{"n_head": 2, "vocab_size": 19644, "norm_eps": 1e-05, "positions": "rope", "rope_fraction": 1.0, "init": "uniform", "init_std_o": 0.047, "optimizer": "adamw", "decay_shape": "linear", "final_lr_fraction": 0.0, "dataset": "wikipedia_en"}
Each number is 128 + 24 x the weight over its row's rms, rounded and kept within 0 to 255. Layers, rows and columns count from 0. Numbers have three digits each. The size before them is the row's rms in percent of the matrix's.

# q: layer 8 attention query, 128x128, rms 0.0722, rows 0-16,64-79, columns 0-127
# k: layer 8 attention key, 64x128, rms 0.0691, rows 0-15, columns 0-127
q0 107:100130135104105153129149113172084173196105125111121120117158130121106117142113134115145178112138139128092122132097134089112148153131112126123128124114163145133121100120165108102162101104113089099124165120169121177128117131131131120118088092122093109168102083120098145142118116152114151157145110101121119151110145162159099132117124153099124095106116090069145121159089108147156112154111
q64 085:094114157104129155133131168154121173143099147095125112127133152144094113110121055151153115135087135127067110158124104127132151162121108109097122148140127139130130143126165160115139104140088118112164157106112152107166101118143144109137129109151150082155083193115120141111125121142140099076120125168135157153162125143112159118155126171153124143121139125130137173153135140138155120138099
k0 112:099169113111146140156103167147132128124118129113140149141109086152081129117095127119166140118155156120125096135114111100127155162150119128116150092087153125144134145099112144115145067112127094134089165108139154140161137129167153096163159126148129100124113122142149109123086142185117159125091119122119132149097149138140164104117130179118123173099157086133184167149129125114124140134098
q1 083:111131123169164106100104136086115105119105117122097133114099128142137101122168082136124158144150138171135153114133132172145128118115136153145104096143147133107137108114131072147148141099130166194103126094122154137098159084131154155166132111099131124118159111172118114123155122125160125118121171113103155117151172117113146139119102091107096126112116160121109112167163150125071090116127
q65 094:118119138117131153125095130132133114130090150113120131117122112142121121119091121164156150148110097111074109115109102124179172139143136126128089124119164114127137117101162131147117113130088137165141099110121149173097153106160140150191112094101114115124094125120136072131122101144081123147131131153169180130139150141136167088093119076129130128098128112131151158150123164170099108153101
k1 107:178130134128132130099138114129185138107130142167108146117089160134158118158173134131084111155134076105108103125114142159086125090134129135167161127080088103135155140130101126121122131123152113121114127130114107092110126168106092133062131130153165145120112160111151121130097102074140197132162144138155107141112095121119117125168151146141135130129107125127112114080131119149114127118113
q2 099:106136131117105150165128118157115168197067120103139131126128143123116149124115128117132166118131140119127149141137109106113165145118135158108120129138166104130144079135135111106147119122097087112125179140139116152132103129118148109160113125137095130169113108108088141113116123189134170108126152136129093145131129146160100134123114142105109106146080090079170140179060135158118116146114
q66 080:095118158127149130122146128164092147151083118106106136124101134143101157137156103124145112158142099115068101172185112113158140142130168134140159132135159147151151130103169126116156130108102135133166142074135161129142092102148138108130149084119139095133126126081157130123110111156128149094133157138114112188169154150114080109167133155144145156137094125122122145153111146139121134130098
k2 099:103107132106129158142116178134137140127109131118150124131123127180077143105106113113157120135150110084139082147116093102134108148139122142128106133128142151170095150080096129129123092122140120121138126061105154127137101144137148135139106150127118105137096133134143090083148109170128144115087182116124133145113137163193169115156115118123146151130092101140184126157137114142149146087099
q3 104:161088114111141123147123134139127030118138124152152104155066149113118147171102120109121142138143106088133094126165120143093131134112138085160098096142100150114083121107108087141143173113125165102101129124086134165088140144165135149125109166138127149085129151136150107119118149125144100118108135162130137155134145115134139116113146136100122148132135161118154156097139105102125099131156
q67 085:159165087098112109146105103112123095151128148166152126171078127120151154167122177148121144139135169118131137128140104110108112113119137106127150128137112171143093093125071117132163100117093112115130091151120128148102147144134152129136097148136126156117115138130102107106089118127104099131063116107089137093127143129137112101103146115091170098154124132109185121125089134073130118121136
k3 110:144118117115134131108137103169154120147134170169123158099112172099116104139161148111123121128136103117156122137109111158098099119119085147155152132114087130101129171128142136118091159126111129136130165155168087117105178122079117137078128134123091103106147160117157147156089104123121144179137126123134124139125070111105114130112154098188140148115128115117092115132115132132126100119187
q4 110:127128132141113153131101151158100125151125114160140144165110112130089118169134168114157117171124096096153145128146126061095098133143141135160109131141133118095125120148136109121170181128125096101178153137110123171128106156107104128101128150109117134143129119115124118127076132153106142119146134135124108168127108125141177064129181112132155110108158148053140101125101120113133139141130
q68 128:139139154120120162128149162168113149167114125159091125169112122101124154149143127108161112173132140154123070124129117069127123161148116113125119115165113141138108144119182123117136114109158119100154127096152138131178089132163137135096121117101163079154156132097114146104075107148135122115130133135105101190148129142136135079137154142129107158172135118077112115135100139133147131139123
k4 107:160114160068156138138098117128152179137097093129132110128112122173053130119092130091105168097125170151106115158143115117155121123146130110119114138114153152108122125108133156116115060092126099146121121118126141137124145116151142178132148068117138110136131132125117177152133140139110139120116128101085111113094139156128120108129140143106096149141108120156169132112122071144157117093125
q5 080:157133118115119145114161121173102143114140133166122115140162124090153105164109099157117143114100138139173100145085121138143103124135123086111126086152125132136088109157108113176116137124146154063106132142137126138115151153133110174147137141121113085108148145125152138128142148088131129135048096143106118169115084106126136100136183160132127150129148133096121102141169145127152094138126
q69 112:147105083129148141118181118144143124123129132167098147173129156119144146151147134122138108102172098150136118114114155111090085132128072113144153100088101167103096139152107116155060146110119138092102137143150115094153151138103116137088148141153106110122170155138128171126141110133150116149116097128131101138127124103089131158103168139150122154147135142142127116109174096155142119097162
k5 089:131154075142125106143108080094132143123112120127152124098169095122100118101111134129111149102137188135157174107142132145128102121112160135125111151107152132126127128128093128122080120103106125127157105159172098117115163158108136141143141121144097148127127075163164133155187154096125104118132095102128141091105124167123088129073081111124158107134108157133115111138131097137133092146132
q6 087:181093157137171097148090122115132087089179091162130122117118122127132135132064174151128127109159135103108092120158123157087111121138143114163082139116114113118131144117137108135155142106117113115132127139118100136136140165099121158135119105154093168100101141139109128131063098158113092177119126118104131106117160119125114156120126122121171147159167135110131116090150101108109104126124
q70 110:122134172107109106164096106107135106111139162124187097123114112154136110106077149163154135121103162098134094089142121141176130148093133099135092132133138101114106087097118109093155144144098143122085131127102142145112166137135117131168113112116118169102132117133118118120131136111102133103100097174125172079119149132159182120118147127120145066148139124139145156115127162107143133145119
k6 079:110095150111124144117107133111105103115116152118144169147094113161137091159108165161110150186168125130109137150133161146125121099123143094118137089113161110119153110093174144115137092154129113160109136125150140110181150137138181128103109123138136135121116074110097166140117127133152127094093171100126154157112153136121129112137122110144135134147124198126099151136154139102123117074098
q7 082:074142167096117127136105120121112159139131156076124125111116131191129130069132097121129151137157168085090158131147155121118157137105106107096120127163119113152161097151142131113133099152151111131099155120117134123121152126121138097151089148139098110131116136123136169118155123135131120091120113137164128160146168151174098142140133152113093131152088124159125168179103082112156119147116
q71 109:160159163096136173164086114155117133174102114099134119090139131158109119100106116096128156155099144075091112127122110108111177135113161144132130154089155099155170096115147156085167144138109113156129128141090109148140114111152148118193102121137158093129119129147100098106134118139113150133116174122143141102131152117166104115124102136119122098118165112134148145113100127099133102121135
k7 084:140129158099117168111148177142138116101129149149166123146105114112107121115136155116166112150103120146140113172098152124139098141115127137117147133137129148141131194123147111141167086133148105139108143108088128109142131097115128101119146122150155096162141165072126128083099121136128127130120153115089135141110148156165140087161154167155157162099081072096149111129110161114129131116081
q8 108:124123102119175150105161104154137162075157079135121129138132130133134144160131115140119125147116103170150118096123145154110108107168079166115185097133098171097123166165110144166083129159154124105102123110134115100133164143081100116077169123158145155115154152124143164123142144147167133126142128103118112152145126096109121142133171132150131148123113137134116124130139177157135135113130
q72 095:079127129146144153105126103097150124110136088171113119145118112091151119141129132127151156184148108168146101120141152146067135112151120122117149098178110103118101171166145117162114136146166149167119113108174133117094150139137127101108138153118120175137160107123089123159147144119142085145123121143137150154139162131109129152110179104134148145157153080117106117112110139136125101103167
k8 108:112131108121126124103113119113134126119124128130143153107143141092173135126160126096117117135090143148142142086160141153105111118135090119143095081101103131082145161162107145126101211144091152113131118161101150104135145090107085127129164171155136155110127134165172162145123120094183072122129101145123097142152110101101115148113128118119150111091143142156105133117134144096121133117124
q9 095:163153138122156174143132138172106172135132107102144122117150152151124111128155106101199138129157132095116149145126141103148158121130103143108113110104141099162120115129147158092151134173094112149109131127120103131148140145153133119170100106116111126130151124118113137076128128182068175132113152119147109161127088155153116143139092135112144087098098133122164107186141160131141139134120
q73 090:146127140111151127135142126132164117119148125118118144081133134192115106104171118143127126118118116112104165176147137111173140096092166147099138137099169115194128088132149150126130152146130102137139135125114150092113117139142169109133074103124120119118113145113133141116142190108089135092138120172119121128117117144124119131178052120100132105124088133144133117171166110113123119121120
k9 106:114165121081116107126094126164121150163117120085090160150121123140112095109112151144156128120141100087127132115099108051168130128089132146113073139105124105153143130100124149138132087096152102126168140126104153118156165126105151120123109114116090103136129107117112114131095172124110126130161163170165107147091142179132102096109119124130150162126139145119112158156126148118148144119098
q10 103:111103125146139156050135098089128121101127116136148123148162154135138156141121091103132107140136063166117174108109157178099114128100123132160125091136141134117054098146150121081128162115130127117115138100120116103126176096109151142128166133149148086158113100125141142120139130157101099187135152146110150132145145114125133134114119119143111160107096115130151118094138090134133125127129
q74 095:138115148119139154072142119119129104107173121124114138123160101119161142143120141159127096123136102107151103140154184152082145096149108145194122101174121113119085116155134136087140131132146126085145136102139139109087136135138105159156084169167134129116154162107111167106143079146108125152127180129155146126102139135147137125171129137132124131138133148109140155149086111137090160134143
k10 103:184169105138128157110131168108113115089118158151132140099126129115136113134124155118119097143122113164150147128082112152113141108172110134163138135110118131129135124119169111149105120128137111142153125167134142124181132125099127110067111120103109109127173116122136084133160150147178117071141115125110146161108109113092129105178110088187101128110106105106114168158141124122116111092148
q11 093:139155117119101161153132113145088121147137136117164112118101122187127172097120121131143142107099099124116142136139089122116136147118122099116097120137137132143116095135135146128170132123105098175134130122155104163127135108172165154149099113100135133149102098141136105162121092158073143141121115109113129111106094169148132120126104114117052134087105072107154178153123108140110179126121
q75 103:100136152097142102090109131132114158145149142093134120104073076184128146131143133136106092071101109082095139159132094140159140160104119126119158162135140148161129120087131122074135115138108108153110117134109142122099112138147126133131086144133149103130105109093115131130148130095118128158126173127107142098095114149153148080152101126107128130084162145123135195129121142123124150123105
k11 103:121148125138122103162129117141125147127120171131116122058076122140103145106080137120114154116150133112132149132159137077143110134084105147159138150120120124126129091101146151135142075101106133132129133073126107182140138159120129141132088105088099100115154152134137129112134138122127135101125104112102136139089122179159086148167102133144136141109149088116111165179136115109168115096157
q12 086:101150079101140101129100094109173129161095126099099147124124107076102161164146124127090124105097114115156120101127157140121110099167112138129114167131114170102172143127108092163109137109149124108142131128142120102080113150106151135117145136102151124115143113128149100172166124105160114078133145141103115102127100119142078133102142098117109123115170153146082138123088134127093153152122
q76 088:109123151130119124156154151138113127177131123109114147147102124098130146142139101101116136141135146165142110163102123154111080133165120132154140125138113156087130145133122114172108100102155151129152110120157104120085123136125142142095115100153143091157169135164154115171136083141184079097130136063091137168092127100130131155118159151152108153117144105146129129134107134130088183144125
k12 102:135101114178141149131142147116122149114128162151096112139116127152134195123138136106119152124130091161127142126128109141083126152139141117124181133118152162149101125109074128110091136146100150132125100091125099117138085146118141121132104161142126119159115165157120162114149053135126119106097146095106123112178134083108140159164141129124140162104107116142155070105110102101113139133150
q13 092:147147137090147125149141134152094151156149142090122088132144117140094141107094115142135134145163123061113143167156134095120146153112097115106114092127157145118131151146142127110133066158121084149128116165099117134120155136143178093148074163108140144125120150131126104121168104164114151117112113156165119111115132148162088120148081134118143072123111134136116151157093168128130113118121
q77 111:149129141097147166145148146173113161170108155109130093118176136131123124089119101122113129144159109105123137142145121097141133127085104154106094116109166094148164129141122137107127092113104104181124108130098133126123105121117165110162093133096149156100133141169131104131150129163146134092101101171163078107114136119190130092146099117110158112095118128158132151126120156125171129123151
k13 100:137147182095108165146124162134126147142122112136140128159132097104088099096106127142172159144117119091106112162138150101168135141124154130120120118106148079143131124108121178146183069089127093149157146103131114186125128099158163110143100101113149123153109140100123081116115157161092138134166142129130127161133119159165106108141134130144148133105129110117104139149116143130106137112083
q14 107:125149134118129127159125141139113110115194123132126093107118126150097102194099166127111097129131172120148128135138146112109121100148112131118117109144122158130155142114137097126121136100146124142117122119086143110129146165169135075130153152130166161073140144062140103108075164159155121107136105115164135105108193158150139092126131121107143126117110122132163158125106127143150145103094
q78 100:132096163097156134163093152139189158123184112148113125141138166154153115159130113131123137127121146136142123130148144107121099096092156122185093109123120131162118133126113124097121128109175094124083141083100166134130100147111159160118138135130158096145175159130119137098122145131175114076133149159128115156121132106156145122110129143122146166129104121153164107083127099134131137106168
k14 093:094118155133136147152137101140092135121128097115150116101079117156135131111108130115148133117149102112110161156142123121137180148136114131084104106139134143129147144105173110150140111140159125186147175134122123094166083131162168087153127140128129119131101116105128082104091114147125114098179146143119138153144139104149138158120132134141086151136180116140180103182142105151119094124090
q15 095:140173117139146116108145122122136147105147095135157162125109144154137111122131084085171114111104160103112116144143147124130121152121124164147109103141129150162132089106194123126142098129101101120154136116117115094126107171137165110150138123144101105089139141166106107119152159168122138098134152132089101151130156135122127103149125164075115157159165159173149121156136109172158116114078
q79 107:154140173113119123111127131152118118127129112116141125149132095145143083179108146060157103119107132134142171139146164080134096159134115154119120120165133115172119123111109143122185137101145066137133145093109159124113103149129156133097144112149095099110124097141105123107106162119102139110113119135111128098144144138172123107134103161112139177129118126157163112158083142098169136095153
k15 087:126144139119126146118141105096115140156144128136151127141146131122136145111128141087129149124120121098111100148114106101126124142107093136114099111085111111151087101138186162148106123120136100158138145112101103147108156163164122140135116123134185089098109133087098145117122125096096107165103136175126171175185153174178110115140134162146125162176159110103113163101131146148127133108135
q16 106:131154137122139128108124100090192134134126108108105138104129136099106186112133150141109152149107081112102126108123115174107119153114186125101115118137114151100129114105121118069134095143128111132133179130174099093111132097129137140152123139140141132190104134165120088130114151115048140112139131099129098115124115109112146140099141097125111133122112100120106123103135093120088130153093